Part of a small language model's weights.
Size: 18 layers, width 256, MLP 896 squared ReLU.
Architecture: RMSNorm before each block, no biases in attention or MLP, untied embeddings.
Training: a variant of SOAP for these matrices, 815M tokens, 3109 steps.
Each number is 128 + 24 x the weight over its row's rms, rounded and kept within 0 to 255. Layers, rows and columns count from 0. Numbers have three digits each. The size before them is the row's rms in percent of the matrix's.

# layer 12 MLP up, 896x256, rms 0.14, rows 625-895, columns 128-159
093:140126152157103110117115179162124122125117124117188172142093103122093107117145144149127087124132
099:127134103134097106141055131142103133112127145138179112151122142115146131117124157119094133149125
103:153127109093137080164124114136104098088084166129086111131094137124079110133144072115096070162099
100:064107087094128088151132128172113109147123119146131138130107161113127129108127157106119149142146
096:170135162166148105106173077140129077122086114142135133083145132159162122124160140122156144109137
107:119148144087108060122176094119157124128107121169141098142099112110134135131143123172141104117087
103:130114158133124128085126132075147130110151138128107125119144132152058111152179167147084099185103
103:116157131210093099133166128146140125128096160097149151120135106113157121146151112133116162089117
102:177139127087149170142108161156099151126118110114138163136151119141141170119122123139168157108126
092:135074137133145174131140112123100124076126129129106107102173120103121138090100177125090129165182
096:103138116099134140122053158155089117140098134137102093158117102116146163111152103133102134102148
104:129159089145156158099090180143124154127116136143121090144123122091122115123095123105156161078098
096:117101108110130142081128129119142111089131147141122155157126159074141121137152174120142108140105
104:120120122151149117101102169093097100147121123138107147133084139174105127162165106125150158070101
091:131133134104122090088124104168126106159112128126133138142135092110121162065143102163123142157158
090:122146139117141119112161109137159108109140133147110153121164155129147139128084132123091119118128
090:096126139121145156118165121154148110131177105180138119149110144154146126136142126134126143157131
107:146074109137107082151126111124139157126116134131118156119156194128118110171149087128113120096134
093:133151115142124149124176125114135127190096123118119126121111124159099110164120170142058162101118
096:172128109180112135120162091127091116101133127168111122123144161137165124156148135100118105130158
100:146154106125129116107121101190154137153108176101092121161118182156130135131104104136119140098152
098:121123114086117093135139129134158145151093090133139107108114145136128102109099118133123145147120
100:134083147146133123145148156136121087082123137111143111116116135125143128127141105133118116122152
109:113135072109132142138117128144146125100162156136137171132140140131122093128134130101082075144112
098:101124167049148124139144131155138112113115110103152138135148142109156156113129112122120142102131
101:110106148150177123118155139118165151132156152148127147139084115098120121121096126179143130132157
104:108119133117122083155144113145135145108145127152159143141131137173151158113150104140151127103116
101:129142160098112178126126149133145156141142152131098128098127131132165145129119131145157144194105
101:125102179088153107162137150132147115128157105107099119132128119112133109109121129173092160134121
097:138123129117118148117150154123132118102132089122174138120093130128115132123124118156145149159155
105:166123161157140151130111155144132110114130123144102094145112099104132118160150113159112143102104
098:168144119118118133142153132136159165115139083128147124124133130128115134160117164094117121128106
098:129098145093129161150116134121165141158141114142121164101113119169073133137109081136130061133103
103:155138138110136154170147178095146156150100127105174068145111115106110131111162080092113162131119
105:138131136134150110098152149075141117157137162147135091105127105121134102139163122129153129145097
095:200123084096090117124096140121166107111114127137120154138078110139119082167152116107114129129134
098:141101147112153178105148139110146086111113102140139100154122153101120140148147119108122076112110
113:101124124170160088106120118143108130067118126142084109119143089110148096077128106109157144172052
101:123138137119139148141103184120108132136133148113133090114107103133158148108148105135163113144103
094:128115097146127152122124138122124098112140158111103110102105109144117161130137143114138103121149
105:138126145087144143148126151109135145135108121122153121083158157137121118112120088146094154115108
108:169100109147144092093114140144148119143151149103130141171178130123136134111139128101142171184111
111:117119126133130116087104162133159173127114169100168132159128137128169099177138081123105088171143
098:142121133140127106097126127156123157131078115160108151161164157123140131154097085124121149120108
102:111161130135142134104075141115124137104108136098111138144124094172117134136160112116127099141092
085:121124112131129158108134142104111132122093130128150144098096179136139119138119158114140108118141
116:128164108174143107133139144134121110169164114095148139130140085154130153117110164126155133139126
099:145133128132088143110118129109145156140162139166115132128079105135124112102111136115120115177136
092:096110128096138152149091145144135182135107180101122131131138129118138122116165071107118130161115
099:088145171106124123168118143102135121101125105132113135116107098165135095139104132147141146120178
097:079129136148135142151154116118161098168162112142147090150084138115119115104123077153173131147087
103:085136127094137091120110094141152128179112150088147134153086159110132104135146175142139145094115
096:090110173106131135092136118128136131168101127077134094124139127140145127128192120146127109118113
090:152092116090111080120127090070106084149143099102181134138141111185168123129174125145094157092121
109:138091087158172122136125115093135136151094128115155090114124077146129091138121104151150128136096
101:133132140127123132129121149116156146146148095128125149181097149114142071131181121147135125139124
108:156160167157156077095119122133121152121127087118118163173141162175108126141118151138137143127123
095:119128112157143123163171141139122106135105103121121115164130134077177123124152110172099075162134
096:091122150151122121162090141114130164107097087170174099149088108141157123155145138148097080113121
109:101089173110133124166117163139113105118127145113114145115113138160119072113119133122115111124068
105:119138139126097149099183154112097160154121124139165123120090166147146156135098103084156145055140
107:086082136132101141123132176156119127124127159161144138138091111120128144128146122087133124086100
110:110165125122125141137121091126148101135101168088132121162144116130068127163107149079081155125131
093:097121114176119140123095171126123112139114105159145144113149169128098091153118099112107110141127
103:141127135121148129109155119146161111152111134118120120177109115101123143178125128115157138113138
106:098134141141152166075139121159077087139100123112124168135106088104132130101160080131120138131142
102:104077142104161130112098100151148145154170094120153132126108130133110110143143134112193087107123
093:133072108142136169138107123120135135124102120102115125091157133115169143115110098120138187133114
098:124104125090140080106104160122103125165169113119092112131067128148115127134158118143128148169143
107:124115164177119140136120147112142143192145144135125095121111109151100165117160130087105105112114
085:118123142095130091143121156075139152133158114141137131084126104171142134094172121166074112148146
103:084144114156107139138127154159137124121076136115115138122141113139183141139113121109152148102154
091:135101137095123159155163097151165170181179117110133146134099085124126143126125074126162128161145
097:121129133168136171112160113131111117166134139101111111160128136086109134136140133093162175132126
090:092140084121120127101090142116109120144105121131159130145147120154116116140155113103081126188149
103:126088138129125141120175140123118126117146123144145089106148110114123146158140117094147067121134
095:071154076156120125126151167144142148143133121163115167140151115132172087157130149088147100179140
104:098117134155131164126124153101144120151132113113150103120116111083097144103121135172118132118142
103:135122135173154104126128152160103079177128118109124106170090128129122161124168106130148141106128
102:124116127170144107143112096120176145084072162122143122078115113122125170141115109115118114136123
097:118202097117095133092180107138159158119153094118176156119159143123152120147166133161142094137136
120:118115120110145138121145120130157091127101107124126107144157178177123092129104145109090095161150
098:095132101123169098137135127155180146179133118117173145160145116131134104152167130144130143150131
104:106114140082106144096129113136123091117157111124131123089098141117143097131137133137131163123125
100:155150099155130117146169121106088106090119104109112121173150103177165110154173117126120128125081
097:092149129100094128120102097135137100159100123103107157135135102102131091098167088148135095139147
090:119119111150156096086118143122123097125144140124085124135089147111122170150135112128099170108100
100:140097140137109123104133154144140122146115141144139100157157154099127139121128157110155124099139
096:148096138089185133111152136113182101133092135114174141121105156109193151105100131146135144096139
096:148133137148165113082136116132121124115095127133167162108154071122172129147135102112079129129127
094:102132132118117080123115129141105134121128154143085123133117128112108135177138098120150179139106
110:132135109096131110096148132138121145141147105074127113118083103120100166108122141114114124120116
099:112094149139210089116134132100129123132063139155158127150116127125120114106135072104099141135128
101:152113183104141156170129147125165154129108132142118132137152063113116125116143117129127121130163
109:122113144079126103164141140115147142088150158093128146116084117137115176127191132106143171120177
105:122094098134152140134110143168140094108091124111131181116114162102125150132175141104107109071130
081:118162188099093164099137137167133111118137159130137110107158129118159078089139081127123080164101
096:142127112113153127131090173134138105167141130148142142103138107124133156131110115169138123179138
101:160083124134138119144147152127118145106092101108126141135123214117169152126127099144146143117165
095:129095152113128142095139087156115134143139165159117095141162121102151141099124105122097123148163
100:091128105088131145104149104132143116134121116155145136169153113131141150090108113142135140088099
093:157116137090135119119108126144112113171088121095149102139169123112116175112170118109184144124143
104:112142127126178106134113111126130136109110127132132109145149119116132177116137122133111123123128
094:139104135143156130113080199153119089114106124114109127096075136187148149128145116099138091085089
102:103134109164105127115088150117160145111116113139130164162136090090149164158081092144164125138125
100:125145177140131141120125133099140144118097142095077102128115133115115130121124164089116133123135
104:086127154108112093133116091136135122134086093118106132146161134121153138147122138094120162154126
104:157173167096145097141081149101165122161148148104112122115065143153168103137134107104083142132167
101:109117130100158086152143129113132120122132151101140142117081121124144175137088147159106124187143
101:094107108133123123114124190121135097094109140155106103159120120112116105136136129158094137091096
092:070102161128154109136132161136151147138155140124105167142140128169111101145121115098129135117171
117:086148081142113148112121146160149085142084119140134174097133135119114149161137145103123124135116
101:106117131128170124123109090145140117146123105113149103143132111100133103136120124085133136130162
099:131163089147139123147124065141100137135109113101154149120138133131093158103155111131181128116131
094:121137131107110112121147180094123108101123134137122083132142112113159120142126088124139149109148
094:115116104082136133131084139116113138096125138144085111141085106106086154152141109149132145112117
100:159119107095109146109123136157103117181092095134136128120157157139174098145156151158094109163103
104:117143167135087126175131098129165085166088116133165136137115087175150132087166116128111131101115
106:156101062128155137146108147100122087106106094133133130133131106139117135118127119137112154127120
104:088144123126116150132137151130117125197102106149137162098091148105075121119172148165108109144136
103:126152097135110128142080114155102122127166134160113132120078152158132117170168044160127144126135
080:102140143114130098123113153117109156095097124119122133121136121152157118119123130086143099168149
099:107143103110134142147150132129140105154151162150127083143181162111135129126112109151127165150134
111:143127151119112176086139151077113126158086131126107150116103144156170134103161141141160133139120
101:135096111134141108142105144133100121178058130157095131088114141143132085172160103093131124118137
095:126152102132127133139125102118131137162115108123118135119141127118110113161112081147128147106146
108:109154098099123167101136108150112118163162135115097176120066140114086106163096148104142118123120
106:110136132160143083115125161165139103096148117143138157168122155147117143173127119142075108147127
100:153126147108125150117106107139109084150107139164142119161128145150102125102103154115129129076107
096:114127116141118100144109077115154136116127117126113142147181077139111129154155135148112106117139
107:112136149149139129097193121117145110105145097112124109146097079145153141138141126130118125109099
097:126082150132127064123114089104169168137171136176121133115079114125151105093132112129125142121089
099:107108159113108154090107112176134157168140170132111127113121136073123112151112137133163113131077
096:134147114092126152117112102175122152152112142133124115098121116148147092126121125115090141148083
104:138147113122152134098130136133140134150137117149127122135074118111135133148127106118151092129117
100:168141164197129134119127149129150123110123116098105117135104143108152081130160167096095134147133
107:150182100138161168068118155143113155149122141143099101172173119129135114158119160176143123133091
111:096157115155136093109165137153104112133079138143166136137119068108122140176128130150166080129082
098:119125114132096113154133119104131141164126148100153111146125093156164150119119121110103138070148
104:112109120110125117139127118130139098153168120152113136158142146122075104130141161096148089094133
108:125158079136113178113140159159158130114152151117110114123091097138109114137139123139150137114130
109:096096154166115084157126123172121126149150189107107172127110101104112117151133104142144135182093
117:117112104096138139112085185174122140126116141098116120109124097101104128150105159111149188151137
110:123131124127156095105125134142157110133138100138149131141142156121129097134147092119110147129126
101:144141116154147124142120126122156062146126181113151144140113163153103171148104114167095120133111
102:113132115098143104145138074175134147099122128089152119149100139157086149133129091122114125099124
110:131179125092130083121160188142097146162144155124084154154088146130142108148147127155143139123137
099:118115101151100050100132132131166125109129115104129129086122097144134121106154107101106100134111
098:112101149150077143110153144108131091154105169130117106143086126110125133143125103129075113151103
098:085127113099123135085085148159098113090136194139124171120124153142130157134141099103130120104131
100:153151110135134135153069152173156112129117116067142167112118139123133089139150053185132161150176
102:142104141145091065108086129108131100132129139141123136108153149123123112121166113111110093110114
109:098131126084157122122117107110119134123147089120148081135152149167125131130174096079115122167083
103:098160113080114119118097121154157124094175124142107115149151145127130098121176159109134126144101
098:132127128160104066160114145133122145138121088139124170146147129089113096130206071146082126146116
097:137132134121110114131127160120121144158119092122163158142128134125130136115084105141110095140165
102:100132150101154158171111133140129137141141119149112128162096105123124106132113129140122128120148
089:088124102157108161135134138138147159100100166164093134127152117170108128154127141142112101176119
095:086082133130162150130111101117164136122149140106104101125124116115138112060147112126091076084158
100:149122138148110108139161111104172105133118116123127081160144137075129094159153111094143106117127
095:135105099132146132133143134111150123094130177141122146109087117118138184098148130132133105112116
101:130131110173117129156186160124113140112097128142163136178159123085123159066090156147138095116149
102:148119130153137140111125131125154091179113088155108151142150100095145048094117099108153102126103
092:124129080164160110128137099150166152149147093123102154136123101162140132131134133167130158127161
097:144122142157159100092129077136181112143099119164126126135113106106083093101121162104056127146122
102:079109132161157103137151117116121113136133106104084112161118121122102103129138090169091144132148
098:139142115130126156090128139114127115194144151176146148160143127152131109168131126121107127114143
095:093099145144103138164141162119111103136105106101115143168115131120139124122145099129116117157107
093:123104132147141157131131101138120129087130112149119129120124116135168159154139166135147155124122
103:139084139158098123141145128150119119126086143140107146095141112154108142140142144126152148121157
097:181192139133106134135082135114155150111131133127077132136119140135110113149147103106132076158132
105:152141127081143139111141151133124117124135151150123136125159125105127109171164175166140145151147
099:140099139120181146120082156132137118123111116103097136145126139088087157141133129133137135126119
095:160099145117152115123108140121111085124100119117089138163134178138116141147144148106097098174126
101:127113105156141117108106134134112097085103126099144124117145107107160163166125145176132128154154
101:174123124109129133139176121127158124143106152101095121142131132158124149118138127139136084147113
106:162117122130119145112094103136150138150148147140146108123145144118097139091105136135134100101111
084:145140075121136138109071121129127126126147111131138104160144133102107128103166144150146144126130
091:125122140174145146067114061160130118159123130136116122144117130129122169127115107101148136050119
113:153124117140127138107145136129143105117101170156123074113100141136108142142115144103133136141127
092:123108110093183131118127146074124115143123123100170134111147117120146174124119123153149134141107
097:104116135155132158118113165155140145139119151139107086112131072122135122189125118112111092132106
102:113087064107125126140133125145089101155095159098086136104112179107135145154130128066105132121147
102:134085135147166105112113105146142145117113114150129165128160089116115116113101155151141116105135
094:133135149127181105094095114083109101097099149161133146118131070158151130104143120127166112130159
107:100119103148156141137133145142157136078112165117138163147154117127121141115151155134128139144111
097:133109107117171134115142132141180159119106118159101103120125076117115124106064120138151113128117
106:125103077126141152084150118147110104157123110093133147174125149120124100131132113132104153142093
104:133107134120159164157123126145104113143094109144136115142106151125117145099143121114151154111093
106:124123141104140104099129161078163098160121130161159129158129140128139159118112157141107158102111
110:141123100112153120096151101126153118098088092099144127155156149099123103128123151119117091167180
105:120186156161115129111098159084090073102104133092103125132114139121116136123176106130103131171144
085:165109140134121130135139111117140149148142149154109147099147109119152185147127077185158126139143
101:100146130122138125100135144167124148143114125091111149070073138120132120147180139134177130159093
093:133107144172115145132103131106127100151104150137139093125125147139156132126126131132177104125119
096:096149137119131161140137109089094124115122166104094120108121090109115151126115061123081108135126
098:096152112112131128117183119154153158142088182150117141145145132114112159141114125125150127114129
107:106114173126158144114122090165158102131101193124114155114148133099125082144140133102096110075126
095:088105099174114124103088142143124168094172135150123096130153123142153110136118120118137124144130
103:121095134105130145147106110169156068141112106158153149158131126110144093081146113110157153159118
097:141144172091131103116159127135128094116141133109132152140100096125127050146136116160109097182140
103:127156123156156147102130169133132147150103113117079113139110138155115110173139103120160149118089
097:124138174122109110101132099159139109140134110135142125168141143096169151166161154095140116162109
105:129117129129094114132136136158125174169112117113100147135163146144125121124120112155095126122157
094:080066143145151108121105150141123146079163143134108108107109095153145142140117073148140147083128
107:144111106154159125125156125137131117104090129134155109096139077118145137139128136119130132116115
106:115083127146135094092160101171129155091135113116145146156100154124160136101118131152100149133101
105:173144135116114152154090162116103112148138107167096136159112095138125124123089087146115140100135
100:141194125112119133151087137117087157169112173114123161179097123110147141136145138137130111124130
092:115150135095138103124134115092152119129109142091091077148156127121145194121106133127111091084082
095:140129116111114124114138131162121100092123176143156139113108151150121115125099173085101129130106
106:166117086105162147106136147061119157136114115115124112138128098130105144125109115153132120162130
082:176151146152146136112135143203120129145151121114130116158116131158136151132119139160110113099155
099:114127125123132164108119097151136144189152101148157176131107099149104119093088078135135125126122
104:138128094140165143129193130103147168125142108128108132149124113137117123093110138113133149138058
095:113143121123136147132140141093131142158113190133119110137125152145147137147126117169124153120074
108:138151120098099123094115133127136117176087154145104143136114148100138131129189137088127093145169
105:134120120116176174131168150109153126128099135136150155115119065117118145134148125199127164105125
102:126124099070101142124180095148157114107111149120098164144098116137162138152148099128165129176132
099:080159092123114142119142095146095109133101147166150140144095136141123108130118137127126101139102
097:103150164108150138108100125148102112156131152106133119156102148125136164161130065126115122110098
077:107108090118162135153103155139123126165146144133152109132122114119122084128161162108111124096101
105:090132133113117126153146156102123120144126176116119144146153148082091107171150102152131154140086
101:098103138142167082124129113147154147100154121151096141140169104138138094171171152161143115139160
101:094126116120114116092157128104112102119152107137113114139090128117083100143159110144145102156132
102:135146131125131123183105131140124145109086144155114153119141138105118145151101065111108083128129
109:132137116091155161154124161128125071131091130130093085133156118136118133118203100139103155088079
101:158093183145162128107142135143164086143125111102134109147127121117141098122143128098074165142133
098:125108132104086092110155113116102160137120129123124109123103135093164161137127122140136121120135
095:150143128153134124151138114149157154136084101117146144108122158119130130157151124133108148146136
106:151142094114153133139162118155114144132136137065070130172126141152129109108143138094111118137125
105:130065189120116105169093130151103152156139128156139130134155096110145156102127087139157100108111
086:110147128130127098126105119087177131128121149140114145121100115147095145103145128137131091168144
095:135147106149150127112153132139150103149131152099112090148079103061161143143128096154135152118114
103:122084091108117126122121148162143095123110118139157153136114143142115141124129140142161131133098
101:073126147148133139104124124166149150099115114133129128120137107126147137150115111139142102136130
108:105105081162133149103152154129134159168121104109128160140124093139145086112113145116148124110131
103:139114136110140159126105148099118116123108158150117119123136126099132105135143124172110133131112
095:127131098147157094100122147110156154137139141125115169126155129105155133116111060105083120171120
098:136124101128160125119114111117167118101136123148183146154146116068140162103152112106136180141147
104:137145131168147121122146130110149101172121176151105114126125103137120164140143092130108145092105
099:109145119118123147111100150141150077117160185162131116089081142120094130143113144096099127172110
093:121110136105126136124139117132107104140073127083151130117101107155121145118175109139099132106102
104:105154104101106123121116145147106140147107111133128109129076146148135163166157137108086122158109
105:117066124140144096116189109125146064089164149103143134135143128114113122089138130107103166166160
101:122077137125144125153077105141161120129161150111124134145133104111160105161129121134124122116118
088:115133122102122134128099145116133131106117135108121168154053110140136138106137098157119169142116
109:102117142141128156134084163124160149143121133165114121106153118176147142132142144151133159144094
098:152146138090124063211124137115097108085124137175104113136136119161142138140107125107132143166152
092:087147126144152121166152107134108167116112131127116159171063133113084120155104159090133062143134
094:135143094108110116121147121127122101120133137127126153132093140132124086181132100152126156143119
105:148125130112141164105120068102147119151159158131107110103117139107138139114121103117191083122115
104:099121061119154171101125145106111151118111125114156133134130125134167085149158122115130113112134
089:106103123138109109123129120152116154155071145119115149128134122114096142136092171104132128172166
106:159115121151145090103095095139165122069144121121093124154141148181134140121130193127126145161123
096:154126147151155112116090126141141134144107152130130114136097085146126090144141163145137102129150
102:070152130122156157099096149123131107156115131139125108126138121167117081176132133143126144148137
095:098133094133116162155106166099125148122087137149131126105125099084121124169151111164176119148106
087:160102165110123090124147168114151133110128111111114112126128126112123119156116111123154122135160
097:165102105104130127145130149164182128155107165191133155121152133148114134116127136159151156137151
102:151125118114132168144121120107117122122091099163145168106104106117100177190148120171076126161105
091:124121140147090132167154131126113107118131123149118095171134129119120155147162118151153148142146
097:118129135143165161123138142117143118113124079156127122159140112124107081106152151126152142150147
102:153132115131112113142166104126120076135120153146116127162144127129124119160105153134106116142140
094:162145090150133158124189165156121133126130128122128122142116093149111113108093136104102164134109
077:136136095144123137126127102113140120150100139110158131152120143189168110132108144057183123149118
102:157103135158146119130155116117140112123092126122153117138127138084118124164136134045170166103126
100:144131109104128111130088142129130111140112115143072146158128159154132143140162163135148123127121
099:113103141129140152080144122079147147114119155107107189148142160101138182149103163156107148134131
081:156137087145114107105099133103132144102132152082176148131131148144167123141129114111137120121124
069:106131099105145130120159124111145169128100143090124125131110160181141106134147146106102154161117